From a checkpoint of a small transformer trained on Wikipedia.
Size: 6 heads of 32, 7.89M parameters.
Training: a variant of Adam for these matrices, 472M tokens, 7197 steps.
Each number is 128 + 24 x the weight over its row's rms, rounded and kept within 0 to 255. Layers, rows and columns count from 0. Numbers have three digits each. The size before them is the row's rms in percent of the matrix's.

# k: layer 5 attention key, 192x256, rms 0.0947, rows 133-159, columns 0-127
# q: layer 5 attention query, 192x256, rms 0.112, rows 134-159, columns 0-127
# v: layer 5 attention value, 192x256, rms 0.0724, rows 128-153, columns 0-127
# o: layer 5 attention output (transposed), 192x256, rms 0.0812, rows 128-153, columns 0-127
k133 085:151118111160142121123151145119151123146121120128119147174099137125111134160136144102150151124134095125132101153096128139137135102167091100142141084117121084135127104146146115144092110150157136059135098099103167128153133136126103153113128142098100130121150165074111107141126113082113152156152109127146163130156141123109110076107104135089121126132138150117102127166137138160121174136149
q134 093:161139102144142070087063168152124142175179118125136151138105112076160159090152125172178119096169091154116136128109115156105099138112084121109127142081121137089102122070173149157162133154154123119139130162139157129112158134147127105145130124123084134124112115086095129134187140118095122143128144123122097132120141113101093131169123144122148125130118131165139119108143108143104120076173
k134 068:180132151089112093154117136127114120115109150124110157150134110148126091151132139110118128121185133122112115153075148133131123059083109117103168105127093113130147167147137148099133060095143133095130117139132109074131151071095119133121145119130135136094196072117165101148091110138141130115124131139124156114136100167092118161163136132155125123130120122139095122145070082107131136138141
q135 121:193151100129140069088037178134132130168170124096134151131102100108156159106154116141188155109177101137134128144122117161158129117135099132095119124081096115124098118080168145149145123145162107106118104133144166138137176114159120118147110112145095143108117135082110102133160133106115114118126141100139110130111141126107119131166102124152131097128115123127119123096146125145119147087155
k135 066:187106142159084100117110143139179120166127129123080116125156098106157117101180106120173151140184137139127097101105116145117151155133169178091092134093090114125099138074151112117135130153131180134127139148184098103113141146134120115146128114140102094121085135147146173147137099110108148120151129089125110140115169118144098097108115154116137149105154102137134118136168095095118155122135
q136 084:170171136140154116094156130148160163128139128154122160127117102084143131105108128130141119133153117117152132123122119093129104177161119124138080125161105117119106120117140138143157169139155150143130164146101104145093109103123157153161108135140117138110089151128065142133106153116107141147114143143128116146146146122113076086096122140078080136115141121129133131170138108110140098139141
k136 113:162159129121126143138139118121141133089126124146083148154101133111165105152082065107125166138153132151129143126128114122143137193173174126162116152176080162121130098132175110162123113114137114121115168152106092168127112140103138159173121130130140126142121141104088157122093133085130106172107145123151147095145152158129122116117141148143131131092128097139158129151147164164146160153110
q137 092:085110147101114156098139121093167150143120137141133063074153137105104159105164122151157142111109133112117135107107114145125083077132150121121095083148122119102165103132149126146106105151119138123118137096107122093084140126124151101103130137147139111134118122094156087109168169154163139119121159100114111147116141105163107102088105134136149162132161151084156146118128120102067155163111
k137 104:135145112124087154112086092093114153117111134128146068091130128137112165126145138090158177147133154127117119125164135146112096161085106170115117094104115105109090124113155153131123119131127148120149091109109090110119170138137152168087128105101130182139114145131148123162128135110129151149115141103084157145122132099129099143111122123132165106135170112167134133129149154151088119140146
q138 094:098129151151130126143050146105089151127138105132125159131103089146139144164150163163109068068134150091102177156141179147105157132140123127173114132160112093105143102121144127144129110096116157171106139139169132141127168120134166100146095153113125134143147092106112122106115171098101121102084154142134131144156160124104136134108151165076137082117136161112105108136117147126142106144093
k138 114:106122164117151124143099143143088100138167104155153167141132113104144134123112141134137138100126154106098164090097137116141136152140163133169110123155131126135145087109177119125145108109134140163137108138089117180152163159129136122130107177088145127180128098113116129160076146113109075085093138114136098127177158112120106145104111146109116130164153139109122101115153138141097086163099
q139 086:189111148150131161101112129104137164125146144158137159115171173149119119153159173171118131155133090098136127103111137126221132084084129161122081180112112099146077157138164108122152126124117134147139135125117162101101128148125059105132098131152144143122113103135168149118127126154113158152109109127130127123103136106118124156083135119141154144136124124121141108121135162131100146117100
k139 112:124128141095092138128106120127128198134129099143113162072177133137135099128184124106140107132140158136128094091160142157138155122111193140162128116126164099144144122117185113121103126156130130134070133176140129170103163135164118101083121127151113123135143144156143138136115133131128132113122126122124101108122104090092139142107117103171162163135111135114115117097101142111112129133120
q140 092:166179113128088140134096149081141143106153138115124128165149124135133124137144155140112148091120098119110127129106111159102127128087085140150108145150137121085117150076133163150114159180125110168083131124155110147132111144128113149096119133102133141141131115153132108109134122112176102117109158080135135165098149107108157142108125171162128145174103131160187137138130124191170109152146
k140 111:120148152102125125135083151058130156150135138172124111125169111126140135147097136151135092112115112134121181125096143164126103111116131168158063146089133094115109090087127102161066128167153128154096143116126122136102148165134146109139110142146111129115124131130090111121124160122136119104127113093145144130112118120087117115111148154130147149120130162125140145120131119161077146177095
q141 088:110163111105114131126104096102133121150150083109126089107142089157143127098117097166122162134128177083108126141139083132112124116123121100102135163114091153123125122143158149104136101123134102115099138178135144148161138136106129094108149134101111152142107106115158127106168178126121117162087120130130119112105129128105137172130142101141141146131141167126125080139118155148140105117121
k141 102:164169115084131141145119122103115123096148080147112095138136163158109109168104139095129128153123174154135156128116139152102146132131131162175147116142126132143141110111165148163134117119148080153127146153137096128111192119153159136138091157106155143136095160105132160114122106047108135120100149129085081132129116112111133136159163180112125141096102117092126110166114124170171157144096
q142 091:126165112122111096089132127136143122160138135120108090106130074121133128082140113140168140130103141138157163141133135137190100126156110118125195109120146091144132134148108108139133112154091121120108093143102119149139185120183126163112144149143100150106084139145132109101092139124140148134124084076108143113130131141117155128150120124123111075116145123143110111156135163179168092122123
k142 123:165167106148130129114135126076165110131144164095102067148099101112132144119133076134134150110152145160081132118152137130127109143129142119085161139128122094170161132152143106129111109136090134104147106117097070163155131130111135156134129122091102129108087129100121102120104094121129160120131138109095159113148129139159151114174095098131103116123097121149105133143137187161113145142178
q143 083:108146110125146181128099134092097101088130139151129085148112105148115142145099122110134158162155114155094143157118145123138122143144092122089129110110094124118119129140126112154120109170108165126104116099115085155125101131104138144134137156110133149157141170119078140108100153081112146130143143100173126145113170149105111159089128125172102109087105101115144171155141159136165158155131
k143 132:129161138147137157129148131084140103119169157095112085138110104108146141148098104124098175148114154130100145131078114117122136152158114123107127167152116127159135121123140116120160143183115143162115122091116076141157093168079134166133099103106138155170129136088134160127097116074162110133117164125130145115175164170099141142104105159128095116096135119140147128150133194161135140120157
q144 091:140099098107160122114124147116118145163106078144120176119147127097130158130150098117145109148131092131118144126132133129082129137111139120098117145109138131118135133121097108080128152115122147145138103109166124110100129130120136123119142153131093114093139118154128121101142170146109103147162159126162156121134105134122145136124123140142164144117167139119126152034116146168167118116129
k144 105:108104132102116135142153151128127182111090071118130114125139122107084158148147176146125067112154131113127142133109167111142112088089109108122116103118119143149159130141108187120092148066150110165145102103092133094131117107121124143112101159141133106088128095115124121131173144176126105120166129143123137124124092096129123149143129121133148154166132121124145135149102121126102146140091
q145 097:102125117093133114142125157144145113133128110112159156160125131142159084155082152133089127165149141123160133148146133130117152140102116142169088097121160143114134145122104111111124143118182136117149185089139130147110136138122166125124139162141139092122122163131139100160173140132137090094119139115163124146119176087129116171132096146135111138116145079161148129118142069119135115153124
k145 106:116108114124099117125139113151152138133123130140160117123165115117137156114144123175104109136132153116155134109115115148114157092105127155162065117107124146111117130086101151087095138076111138144147187123118173092102142117119125093131120141160133099143093110170153148122189093108113123106142127181137131202095166109156119169073173133113110155134119102139136117118146088131103121139093
q146 083:111118124177105139120115122101099144116128136118134155098083123126104133144111142099104159123114167137149133177161109152174158119123094087126170103154125119135174126130131134085135106147094104125106112085152136104132163151140108128128146092111118151133141154135124117149102120085093143123118115149123154128158105170098176118121148118125110052120126127088123170156098169135164126135156
k146 130:099171145114144133149129160115115102131151167121129098136097091127114148119078124109103196117085129121129112139096098122124142127168107112066163124176119129136124132181123104106136136133082110142091126120092110174159118165121115150116128148110131147150135140101134121150125115102140121124143158109131152123177116148102138138150103157133111062137135125144123142156099176143115097119162
q147 097:142139131154092153146097108150146144093134140104106116128115109139141119101115119133154097093164150181135129100124134093146140096144104111151132129118136101086137125117137143160119099165117134128111110154175126103138126131141110115133101116113119158136101165167148173126170131065150162143136138065145088108136137127123119122141146121128174182097146127148096136143122091122135132161103
k147 101:097156128116144140174133140141094136163121096151117116116088142118133136085086106130124078100140127136120158103130159126111167134129080163137162104079119128093114074118140094160154146163155118113101127167122129150103145106133148148151099157105118154133146142138080111111147144117144112138115071110119100125128146087150132132105144150118125129154114120127094113171141078189116134160122
q148 091:136141135125093166160125150101110100102107138148126107116109110138115171123080133107100125164140097099181115139104120128092107093146126153120133145155099176132085143122144073127127164117128132127132155130141112084087156134137161162138149157117119118137142172085105125163152139161129133140131121147114118137156109126110104094137110143120113124103167146169139118121126151121107111160108
k148 114:113126125120140152133163133127105104082177153160134124142090066110118160159090106134093143080121144120181109146118131132144105100138101151148101137154125137156120165169110129135117167179131179117135179119115129096089098163113116155172179141106111093173146142137103120143155114114124141106116170139097143161137171143114087101148131174112130105125172095176122123166130126100156089135131
q149 088:103078146167110127087144150152128116137165170113145060172127139112136147063162086140131159106115154121091110126124113106104135150149128142049161090149174115142166134133119140099153108121113121124102127134109119150137129148158146142105138140141149104159110145130083122119133111140148105143143110107132139134138133169119116097140142109122146120128122123142120132125134130123107131102120
k149 129:141156110160130130118111134122117105125147147137102074163086105123130113075139070121110167154121132134068129131127147116100098155175120121100160112139130129165105117112114121112096132139125154141111114127132124155134081179118125189111106098082126129161156128135101115131102093131141118147144114099128109134129163157122131143183095129131108098112155115130135156135137191130137117117165
q150 090:130135126105139161145135170073150142099138126104126095103115121089180165122101132129149172107146152152170134056102117135153141154126146103120126150148134085138121113117115102124129187152104105130114136135129132136079114118128180119130116157150123142154109170084177135142083156086125127134121146136152141133134137116126138136113140183172176148127114111151110105104147091113099072112082
k150 091:131131125184132166105159105097133158131178108121092142144131114113170111119104137110158122113127146150148054109130122088111133090132148090163088136129083135126125154106137147117115133146118134190139121140157114128076127161163158155171113138155126154148128131137160159159091145110131138138116159128093137142129181101115130155101091154126126140134127087118129110118133111147142141157151
q151 091:123122130150097121145131164120137106056125145137140124100107131120162137092106119132124114120150147137131140139128163111115128171114140150119111163126134109142125151100124078155133134150125131095121132151154164137098100117132127144121062117136172121188131087135094155149116118114133137154161144123142094127133141097120148112090124116131149112088122104112120131145150118125081141117135
k151 110:113125146148090130139109162121141147115136189114112154122125085123157137102131137129081113080153165115118171098084163071102134154079124149152123134120115152155107133122132087135179125162082180136087138159120125115162105128122128101118097134131128124212116115125113151132146079097151117127140119138111101098138140174161134120092127127112107121124176157100133088113152119122104083114127
q152 081:173141099125133125144115148118153135102132107155119164134105120100129136155111136139138122103176126137127153151114149168160097143146132137138109102146114112121138130130173115143131114112122119085149099124147149147129140136150150159161106131190160125107151140064142126166073132107101104157132109115154149164158124121094119123117122157137139132144089106086141100107114129132115158093126
k152 100:105150166102126159146120109102097144097162133109140158103093124130125155148099183135119145157124148158124116153089145103146163092096105076159136139177118133099153125128124148134163107121090117158100143113094121184151135159115163117185121100139150143162146111088142132138148141099127128140092160138148133136150137132083132132121134149157120116108095119101161114141098123163093106126161
q153 086:126111089132162117120085141120112131152122070121112103177122138115152152152104119139188127096199118145135128189118137139123111129125143162114074105135081120147116103153139154144168131120136138102118113184076169112106191129169085134144077115139134154135150154095133138101151101097123102129114108101155078130114143108114121106129109142148141143145146154150081138145131121170124134093153
k153 113:142112139058150175126081127124091143137120095121142104108125162131135124123123107148194105140167126173083139104093113122132111136092137169141159115122100123117110103046143157165142128154169114126138119151107097142144153158118144131150099169120087147165142158088125122120160150087145093173109128109163052131099138092111127127074139140130168183144108117117139117138106141157151147120133
q154 096:124125104179118135123129128109125142107138147100123109137086130086142169139152112127096133144143168121146128168126102102103123107099127122113146125152145149121125176139110096158076122145096156159071125107123095091087139128112108117132127163121106111073151141123118124132162124153169125143138108145098169124123171173111106183158083119100108138151125096077106079103120105116107143161130
k154 119:078139106163122117101135137137060130121155159135130151110128140096130164109105110124095122127130128119106180150119161100115104126069102107146144153108120112088144180133147083145178123097134141154082103125122118137145109134082135108116152116095156145101136089133144196105129108162127142085102116161102111107117106142132140146133144121110146094121114119133106114136125173113110127103120
q155 084:124130114083126105143152111128110140143115155117115124116113102138118112165151125108133076124140107112135128129090133139148162077080159095094168125156117169110140144160131090128086109075085097101094106110120145146189130126120127163104118110151116123115135111130149155140169109099126114120123129132128134133163099142137145169114110097115175138128115175131129094113102129168112145101147
k155 103:059130124107136114131161141128129107146092107120192157117130148193147133147129168129075111110144131088150147122117100138137112085046121132119135143122147128125159136151105136077126099103141117104138133124123133116149131104113142097090127126123138131103148089122164164149187125153104148080116127187128140092109108120169157141186139101131137115123075147117107099138132141100125149072147
q156 094:116116106144108133144107139141132104139129159097155153136119111117142112144178172121124112154138136147136109129129147116101135132130175083140107119127137135126132084130101113077160128126133134073177168092108131100147143096110118132156150119127136080125117124112151122156129077141065170116086120168134088109141135143137143140157120099071098123169152145138142128138139109130085118123176
k156 108:107089108176090076123116097163121136127165170112122142134133118147108139103180108150123142111118130059133114132136082102124174139107160139141116126139154169130083094108145103093151087090108144142128121116163129092120116119132160117094088130143096111132139097137146141131158106153135117113133127175131127102115151174181116113179088079103092101109136175108091088138128140138139114139121
q157 095:128106093169146149131126141119164108133120114104084173112136112165106167127143180154108149132123129081106122106149110099101115143157140097136122128113119168150145123136072115126108183110155130145087116142104104090127119113112104134100145134135138156116135093160129157119151116143154111138133088143125168087166075113128152125133107108173098117150152168137115124114126149109104153166126
k157 110:118071091154097153139146124139096144149128113114095164104141139105072120156157134141059117152126139100136122144133119075167120111104095113175133182151165166125136135152105106104161123084142118117107155091130094094126110127124141106099145131091168097139106114137094105149113074137109116165153135149124122084164081128149118114140131099102112113156096163134114113137129150138139142129125
q158 089:097139147130115127121146116121123132088105084136144154091128133156110080140120169142148085113116161112124132125166103151130143122090132152093146068128111100088143095129149118138173136129165090177155103126113135061101160130143127091118140138123104154140143142151135132140135204146092152129140123138100151137048142074125125119097155115111116130124140119102109137119138122150131102151107
k158 154:145123144071134106111132132153132149095090069154146137121138157144098115157135135131176086120150107139143159111152105172115124121104093138172098106105095110097118125125138174148186150136164115132147079177127145099107158086120148101116110106139124132123137140150127103129128151149109136112094124140128077141067119108098084108072134154122126164133141136119138150141130090121132143155099
q159 090:120096080110120099157125107159130113134094118099169120141141191170097142113168108124126070135164091092175142138166111132139150151141147123120159097099145141145107083145105126125137144126121134125163078141109164132149136082137082118122099119115115161115113110138149124139161121136148122141113109132148049112131122094127131162157116096132111149174134165091142115147140080152103124109146
k159 132:156116116137112088137136111127132162110103118117136147123145181109094104136161163159132095127127128151119121103142108132121142111105144154147151126098131104121099093115132179155153126114164090121153105170122148145085143078178125113116088139157106131112133103129137140094163116149111107148117119120161064093051113102127154133154132092127144139162117147124125133123116075160105144116109
v128 108:178111151130154131144118103115110172137084132118122125153136098150075142102119136096125112161162142125122127097103078153083171132125140117118135102116088142118125118142126165164083141112152117146106163139113103132144169123126078183128128145089114111125114141134128127150140069053139098147140125137130096136146138133148151175114163111129166127143092069131132097080132147173146123143155
o128 109:090121149155101182162143163101115135109121146121118149143105097150126150180120104132127172154104174128143085138128146086133113120108127100126102124161118080149136146126077110092141154153094099141097139081150152097151137128123129149082100129132157143134174132151095115117144123150118139164152152164141134127152104100117171102156110105147132148180131127100121113111055174114147152135117
v129 101:110132111128172099120122128118124191132113106118109109098114129152121123124095136119138121127147109090131139122145153171133121095109132134168126136133098142140117125114140143152132141075150107176098092126138153065154102079122091085158111103109129125105148060157175166161154103140135141194117130106103120134142133093135135166125119128145177144116153150127140100109130155136154152129181
o129 098:120128141188097130127138136122122102109151132129113082145102125122162178108121122109086177110114107127105114158120136118127106134177142144076150100178150114202158122114160105134138120145129162142131154118145099160133146095150137165137105128148147115141163110113069128125101100116122097120126146145123138144099105158099122125165123096118132093131106118131139110128092151107127144127107
v130 102:117122143122115118090113148125135089126099108131147156186139117148146066120134097138135103187135122129134171103144110126136158186144093128127105120153120133107142176118105062110111128141085125099165093138089150121183127090138145127087123165107151113082113134167116144103132119121163176117145145075117127154141132104134122089080116130137126126114130137121130110121121161120132152140143
o130 107:100070151152108139132111136134071159138131160147133100112126152102076147168179127144111133136131101124118145103082176147105115136126047132102158127128120147136146128110083170109081140133146151149121136146125152103116137116144140141109133150143136120111182141159113093135132102133143124100132119101121120120105108104185109102103110135104183128139091115144125119148138059078074109126162
v131 113:113085126130112141143125108125124144133144120147131091049141122121099086138134192119120141169120072127072098183130079150121138108158113141131129175135060151105094133115118135104111124141105135108091141121136131125144140116124149123140126119165143116177125109153197121123117133158130122170138123122135131135147065131133121119127131154109109148133157115180161112135127108150161126129131
o131 103:150149130141107093135068125105086104116105114142151157115140118121098136130104138166118128123097165112124140170146138099141098097126080138159155116147143115171177125121177113134115120128141161121145108136144122122132131114204147152119139157127114131109172142115126128108129114094139121110150145132122115132086075111044129120156129136140078121131143149096085115148056143092173127154163
v132 110:130131149146097112125122128131137133129130147143163131120152137132128094156104112176113115165123107124128061115120119138123098102154122108090142101153105126118112113148143115100116114108150120120081151122157116117118160162157143135146121106152131130098135121137088105099141120125168139137154122123171108112124138149117132116113107128036131113112162118100152121099133087208119132153142
o132 112:146147158113143141104091159143102093139113119126124140123112128114111117131107153173132195134138134137132137159129138159152118088114111120149160128166100133154144114115110112083150145077118114124105136138180133152149153137155114138095115116147157051113124137097152098134153141158124126109122118108138131113104092131094156180108126093162118145062134074125173125124113103103111106081154
v133 109:156109157130085140148118132106075126123088163127105137138140128125128097124115109147044118134137104142125124104103107087115091096133092144098139144132119104100113162112080125095107162114103087140127132118116126131147105105096098115151083146127137132126127129114083166078114122081132148131135109148110129101125118145116161135183121136127135106155100080134159169143137140156160112163156
o133 111:122142168072066118107145135121090148087135083160143137138150129095105123124128126151140144142136131119150147133104138152127081136114161093130129120136126166167122157120127107134110157080128122180213140162134139104137161145142121102151107121112125151156150127100137176175167158161147134130142145122165108138126190070092168138150081161102130162154145091099090133098112162125143123118127
v134 101:099128137067096122087126141182143092112127148086149128076121120094125087129147133192134131137156139098132150167112140131156135165135121127154153131107164135102135149145148141151132178134103124105112159094120163151122140125114149132131159151126086136129131132107112136134077152132069112133131123100144128105134132141117147161148160117122124119151121151121146121159132093134068113142134
o134 101:126126181108128108127152146107115113089165141108115152121106106154118142138144107092139144175161146127195113138142103153134133127174123104123131100147074136127068175123126176132110137101167061133134142136131106147141159118152125149172166129140133157133122146148110131163086116105143119117109107148092135155153150080111144127112116167147122087072134081161155099178090102143107117138138
v135 102:098131144138131153141107087099120153125110148117144129153130118148117138164115142165152125123131139163174120131150139123118103108091101175099125123120197155122156093134141120095161095108107159148159120137100085101148148159094118119139120145106134115104120172127166118158129132135103152130143092106157129161121142136144102126129088118130123152107167097076113138126124161123177115113083
o135 101:118084147147144157090118122122118120167144121093124122131145114154129170110125121122109126128112152100106132130112140120132124130124097135067134106145086177118097116108141093085165143112112125104156149095144159139167105140116101156100213169094136065143135150142145102133133113159137130133126125180145155164186151121140087114144117082132105098126140117126148135093138148124169140153137
v136 100:155177111148147117101126158119104111119115125144079108184141164161097155069120118098148150151115137119149105170156161133116104125150160132106136089136112142154135102127140139120150106102155133143110142131137114103139133109167149118166142146123126139100121144154055126134061121100100105183173081108165118127122087111112089139115151124173153134098115148122126136116126096129131140122091
o136 108:118124131105160135102126115106119129165121120085131166123133151186163139179079143113113126104137099140145107124149116163137147104102145101133150127161129151102083143158131113104143120103102155090109118143118153117150124085096103120118074125128125113144097093126174140146110116158080109128118136122113113097129118151162138158127132073141135159132114139122178106129152134165128139120114
v137 105:128164147094112127134141121086123107111113091133149131113155124114155183142126145151138107124119152139150116134153145160157096119154133132175124110135093158146084119140156166188114091096164143140120116112117119078142133128087075113158113126153181124168110113172109114140097183152126182126141126137119130071155136093140149105125166142105121125119132094139146149117116125119096110171144
o137 106:117155159157117110112101097150115110170164138168113112116139115119110168135152100110125175141136108113067089156112127119126126166173148104132195100102095124138121115145144146126141127118135135139129152140125114193137115168162103136152143110106123110106097138099106108123107075165092133116123132146154140109137133166087110109143155119150090092125121131143138081151027151180145110113111
v138 115:124153131172132146076125149133134126091161138084121101102125150165119140090093145134097118144089150165098147127137112142080118121133129095076116136085140085129131124121094157122126117123140162166118159120160132128146092119145132127119126158155152155169115126091154111135182116137129081094134130135138125155145143093129107160122133096180131104129109141092164157133145166144144111123140
o138 114:152178094137171078164157146097148158106127147165147162146090107147077081102088130141125104155149114118117173080139104132146122145128132178140147112176143137153068113084148096169137087118166071136105123117144142108117107122131105099151144118141182119135164111126067121135106139146113091172133100148111163116133115101159140108111110131131174140114128138131128134134162126122101100138154
v139 108:173131142119146124120119119157093142091113102138139150143142123141130105116138147148156136106161125120089132130158125165136137179091141126141151163157089138134145111113068114116117170128162151135108077091148105113156096114093109141127118121111122124107153121133085133126120158078132111099101141143097134117135149076134125185137120147108115119155145144136161115145131120144127138122113
o139 113:110114158141113139151127133147130104107140189158156113156163090134059119122157093108139128161119186152093146157143102119154139156166118116128178143127161126131106132083088120114111108152134092154144126130151084112141138119120103134114120110144108127099182149144077110107102106115146113130174102163159101134122140130126153158070138136128070082121170150149132139130149099116093108123123
v140 107:134146121138153152090091089145108093110126154135083106072139153087156101106149132112139134150127135133088139114155128094158136165132099123146125145154144112140158102131112115118144143143105129135114173119116124135137137120123140107140169111131091105137134118157093110133148150084126160095122157137102129104143120142138090140099096156119139101130102153096115098144132118077144131164181
o140 104:121117105149147069120098139117100154131157159144125144107132144132111161121169090113126117133157169134157105085136095134156139122114151109071151128120132119114152178162145132125125122121126146135138111164099111103114176134124107108116096134156107137121143097154132123112140142165170166136096123079071126082124090121247119140087140130123138109111103098148134152142197105089128132118138
v141 097:103132132102102131160148156136155117171101088112141140103131135097136072113108161150111131163149125158129129067119167124178130146127123103117131108103134139134156124132153105116076079172093083147098134108131151135077144122120144133134114137097079106132157158162107137156113169174100157101128122099140112108151111093149116143084131119159102141112128137129129108136110164096124136164130
o141 101:142127114141115132137185145167104104143159133100122071124125117099180146122152110137130111149136120129115128127096111115165103134161154108105138097116178128192143086100169152108117106160102157136146147115129124153072111169131098198138155140126129132101150076123096141134117098121078144150147121118132086128125095121126130094177070137157090087131111167128106131131150108122139143092161
v142 110:133153130136139147126173100123183175123138137112146129089108141109116133101119147124162135139113110092132118136109083188155143142133126089136127102153105141123162115126121108166186127166147160100072094141124133111159131138122161108145152102115132156116096143173079121138161098094094155129181151124106101102117133136140073127096117111148150153096161141126126148144119094137116111173101
o142 116:150114112138107142119133115137137147165143157101128122081127110135108124150177124101097144120107123103135137146137108144126099157161110129107110141118131113080114146157106112131093122125107090134146137111130146144153078111123112112098146129139111114125123085170098150126114100116119114118139097122130116114151110168118147154135072129148120099098126148180113141176115106174117146141181
v143 100:113091130143132140120140159119137099165133151104175139134109143118109113130132139123118104106110092112171154125149142139140131156142175157138100119117107099145159121132100094117129169134124158122189138099088147135086136124095146142140108134139092122117128141156124141160163112156091123099113126127119119151140124153133117091119147130093143126142139107135109125082116123154128105160116
o143 102:101161162098115150135140092122133152111105094077163141123162134148114148089166121099106102127134124155095127110098133148144124127105108134107166122113127068140119120145112148177100130137121142140151093087153127116103085147142118166075127092097134132108110110148093151106105129119154161149149072104149128144128093084122116114152127142156152148154162133161116132177118156136124133174131
v144 111:115144109104152129132160115154125119131164144111124104072125146098164104107126095099135128175151070169171137156136163107150069107144096147101124162093112104101094156115113121104125143096126095124137153066109140152138089153128139139160120152116158177129099109165127153155090162127118129161119120097157100111128128135119150169155162136144124110118082073144100069116142131125174111114152
o144 111:153151153116066146140159131104162133144075116154146171104132127099103154153122092091177130136147116106141140116126105136142136139144156115137141091112121100153145105141125105131137132156160132117170167153133126128145134111156162142115166092119108125101101133107085110137147147118130142142134084136108123151099148106161117090142119088152147097118129106136136140184175117123092121120111
v145 099:148111097141125122106098152118100167083103122121137140150153121134127115163137106162117128118142062134147145101130161165135076130128153124130118138152153093139139087134111132156108135126158120128118123101095117156169140147138118123108190138132144129144143096123100137174136159126101142167157142100159099134129141085129137120152169123127115120102108163144098133143137128115163157056126
o145 099:104122095122161170138144103145108123123116136112111138094091099151129123109138149112145105088109126119122146114157107142122161146131157129111145124167120125100113087132150155112121088109081143138118137165123124162112115129126168135142091116122090100130123163163137137138087086174065146125119088101121123116116107135136097135159170099041157118156112126140131145152147169098115068113113
v146 103:141118102124158112151139132135159106133110135115170150142119161139140066132125140089125104114129070133133124095145053123186136112097137150109153151081122071126130117137152102125172158147145052143131137099128135169122154140112156091161171146084121123137126157141117163103144067132163150130082135110131095167128130138134150129146102148092099114119153150135112093119117137112174109087110
o146 103:108079110110146154105158132123109152073089155071127124147120144112182133122122144113121145157093126147129099130130137103101146118122175116128102126139140122157137086100108131157187137166131171131148139069129141144105125106115202197133137157163099125130098164088147148118120140135120088124136105111180129132097148085144130141142156107135140133161135103097130163131098094089134145119161
v147 103:096129114145113134118112144155136092128123131074154146129161150087126139105149130114110109109112121155132123086119149140174098117128136104191111141106176100136136125138119133092142135151152068106100116141106167169100126105130175135098132169095117125125108128136113134134145119117128138093138130107094108086133111089140116127123122176137127109123109125136145073143119155111153122126128
o147 099:159146129115155155119108120145139154143119124149117127141119138148132120147156136124156129158129123114151128103074130100155126139178141140115093154129161112156152086080119170122134119122118137147150109111113103173144079130114148182132119113145136122126070147139132141116078132115152133131109145087139149125183135139198133082116115094153108089166064100116129082133151130133110099127192
v148 110:087145170117168111110104100135150123097130134156126146093124110092123134133126196105141086086100087115145139102111095123137126133135114124194130158124147088149115107115140103139159138135184149163110113158066152153111140137126144159136170101136119140118108151099161140132130131155111168120119111121091125130131177123136128098127136122151098102160098120205125186145122130132118138116100
o148 110:161136067126112086141164108086095138164145157104091106145126120154133157167145190114115126127135131138159108134131132121144115130151127165156123159112110142093128101156102103141141125143075135113140120036121106128126067106124115136103087090135121103139126186121143143119127090103133141140130125165142168162094111093130122131131130125058169123127155145120093156148116121127145098152104
v149 105:169128146110119094123141131102141110121109091111122135158126147122104121111095114164110140089124073116107084134120113120107146089128181155133124139145193122134152127123123136100121134135141110114145117147140167109120137116128118131129146131138096155086123131121134117118169151124159155154134129096105162108137144062123146155115102123135087100155114114143140145164121159113069131119164
o149 108:143130158136139129145163181143090105139145141121153104129104116159160093103112094137097108133153133145145184160146112102096117142118085138104131145139168170112167144100149100122162108109127132130098149142150134149153083164090138128152117105120142149164141107119120152169136119148129163136101144139137089106118141123060117105107154131094180091083123105158131138150054094139129104104152
v150 117:200153173130146120152144103131110114121155144135110119112115122138122153183102132117128138158126109107100102151096101184134156123127112147149160145136148151113090153131127125129091111132106130145174150104134147106119159173104153155153133121118107113120125133134154137150104094140114116090151149151100153149132148144137132137142120123160131118159127079157165099103134103149143136108159
o150 104:107134149117086126115131129125144104157092135119096125149149123169101131113126106127138127148116160154094130122113156129179135054102130153153136100112106131131127158083158120148150112143113092134100122184116121102136183135131135119138145123106147170134133123099143125109102164124131155157125113164115113114076153114055131176122154130136155115143132162128064118148044157136155146141086
v151 103:112104108127086150163131099119103165143124146111157108092122130144160161083112158102117121136157148141149124117117151135133136159152136135057130137125114148138105118129099184177117123142157155162075144108122118114117139146148057128146126127107113112171130122124071126119120094124187144106097123131140093144141175123143103102099126107120146143122138161147106119117117089135134125161136
o151 106:130149143122160193152145163084144109128146127126138131110145186133146148177176127125135115169108154120141114125132102099177111149182162116115109106132072136122090117170103100140115168122148125124157111111123119119103117109103091131169107119157134126119144134123103139163091120136136137123120160140145128114112145120104124104125159123151135145114115193144135122163103142150114144139150
v152 106:160138114126119143132125141117111165109164128089127122147113174095143091141105126112148127128140153118158118087096133192140167122148148098142140193134135110120076136149158162135114133134108131114137183118082090116091110125094140116106165128156110130149092137109165148116086129058126125093118127113130146126127158127153141116159184114117147149163161134137159137064122120142100135132094
o152 110:055136143099146079078136132134158118105114145116126139131134156116083079081143127140124119113048141087141130128072139126129144097151140135151113108105146107120150144095135146107105126103133129151098076142102139144144190144153132158144126154138119116135105152086164125115089138116119146157151141122129124061132107133147153159125169131131169124139169128124117145140105158125123131143129
v153 107:094116140128158147163124124080097119119127108127103115133131133162138104113128150173164135097145110119107139150097172136125119133092111080116099110128167156109153137129119117122144149166141128106112192118094103147131131143112132174115115148166114117154137155079140174147175152076178125131133133110072148114156132131127135109142108155129148099119148083056132118112133113121113105114140
o153 111:115074115071137130122122116112105169147074113117111134113141137159091113124141183128115154117164115140147126152152117113118093132092135144094108113130156142086174159113122125098137106118098116141128110118125109101123136147127121141117136153145165118135120056171163154124145088142141147095107136175112141119099111104183157109141170135101127144174147141096138123069197125126162155147095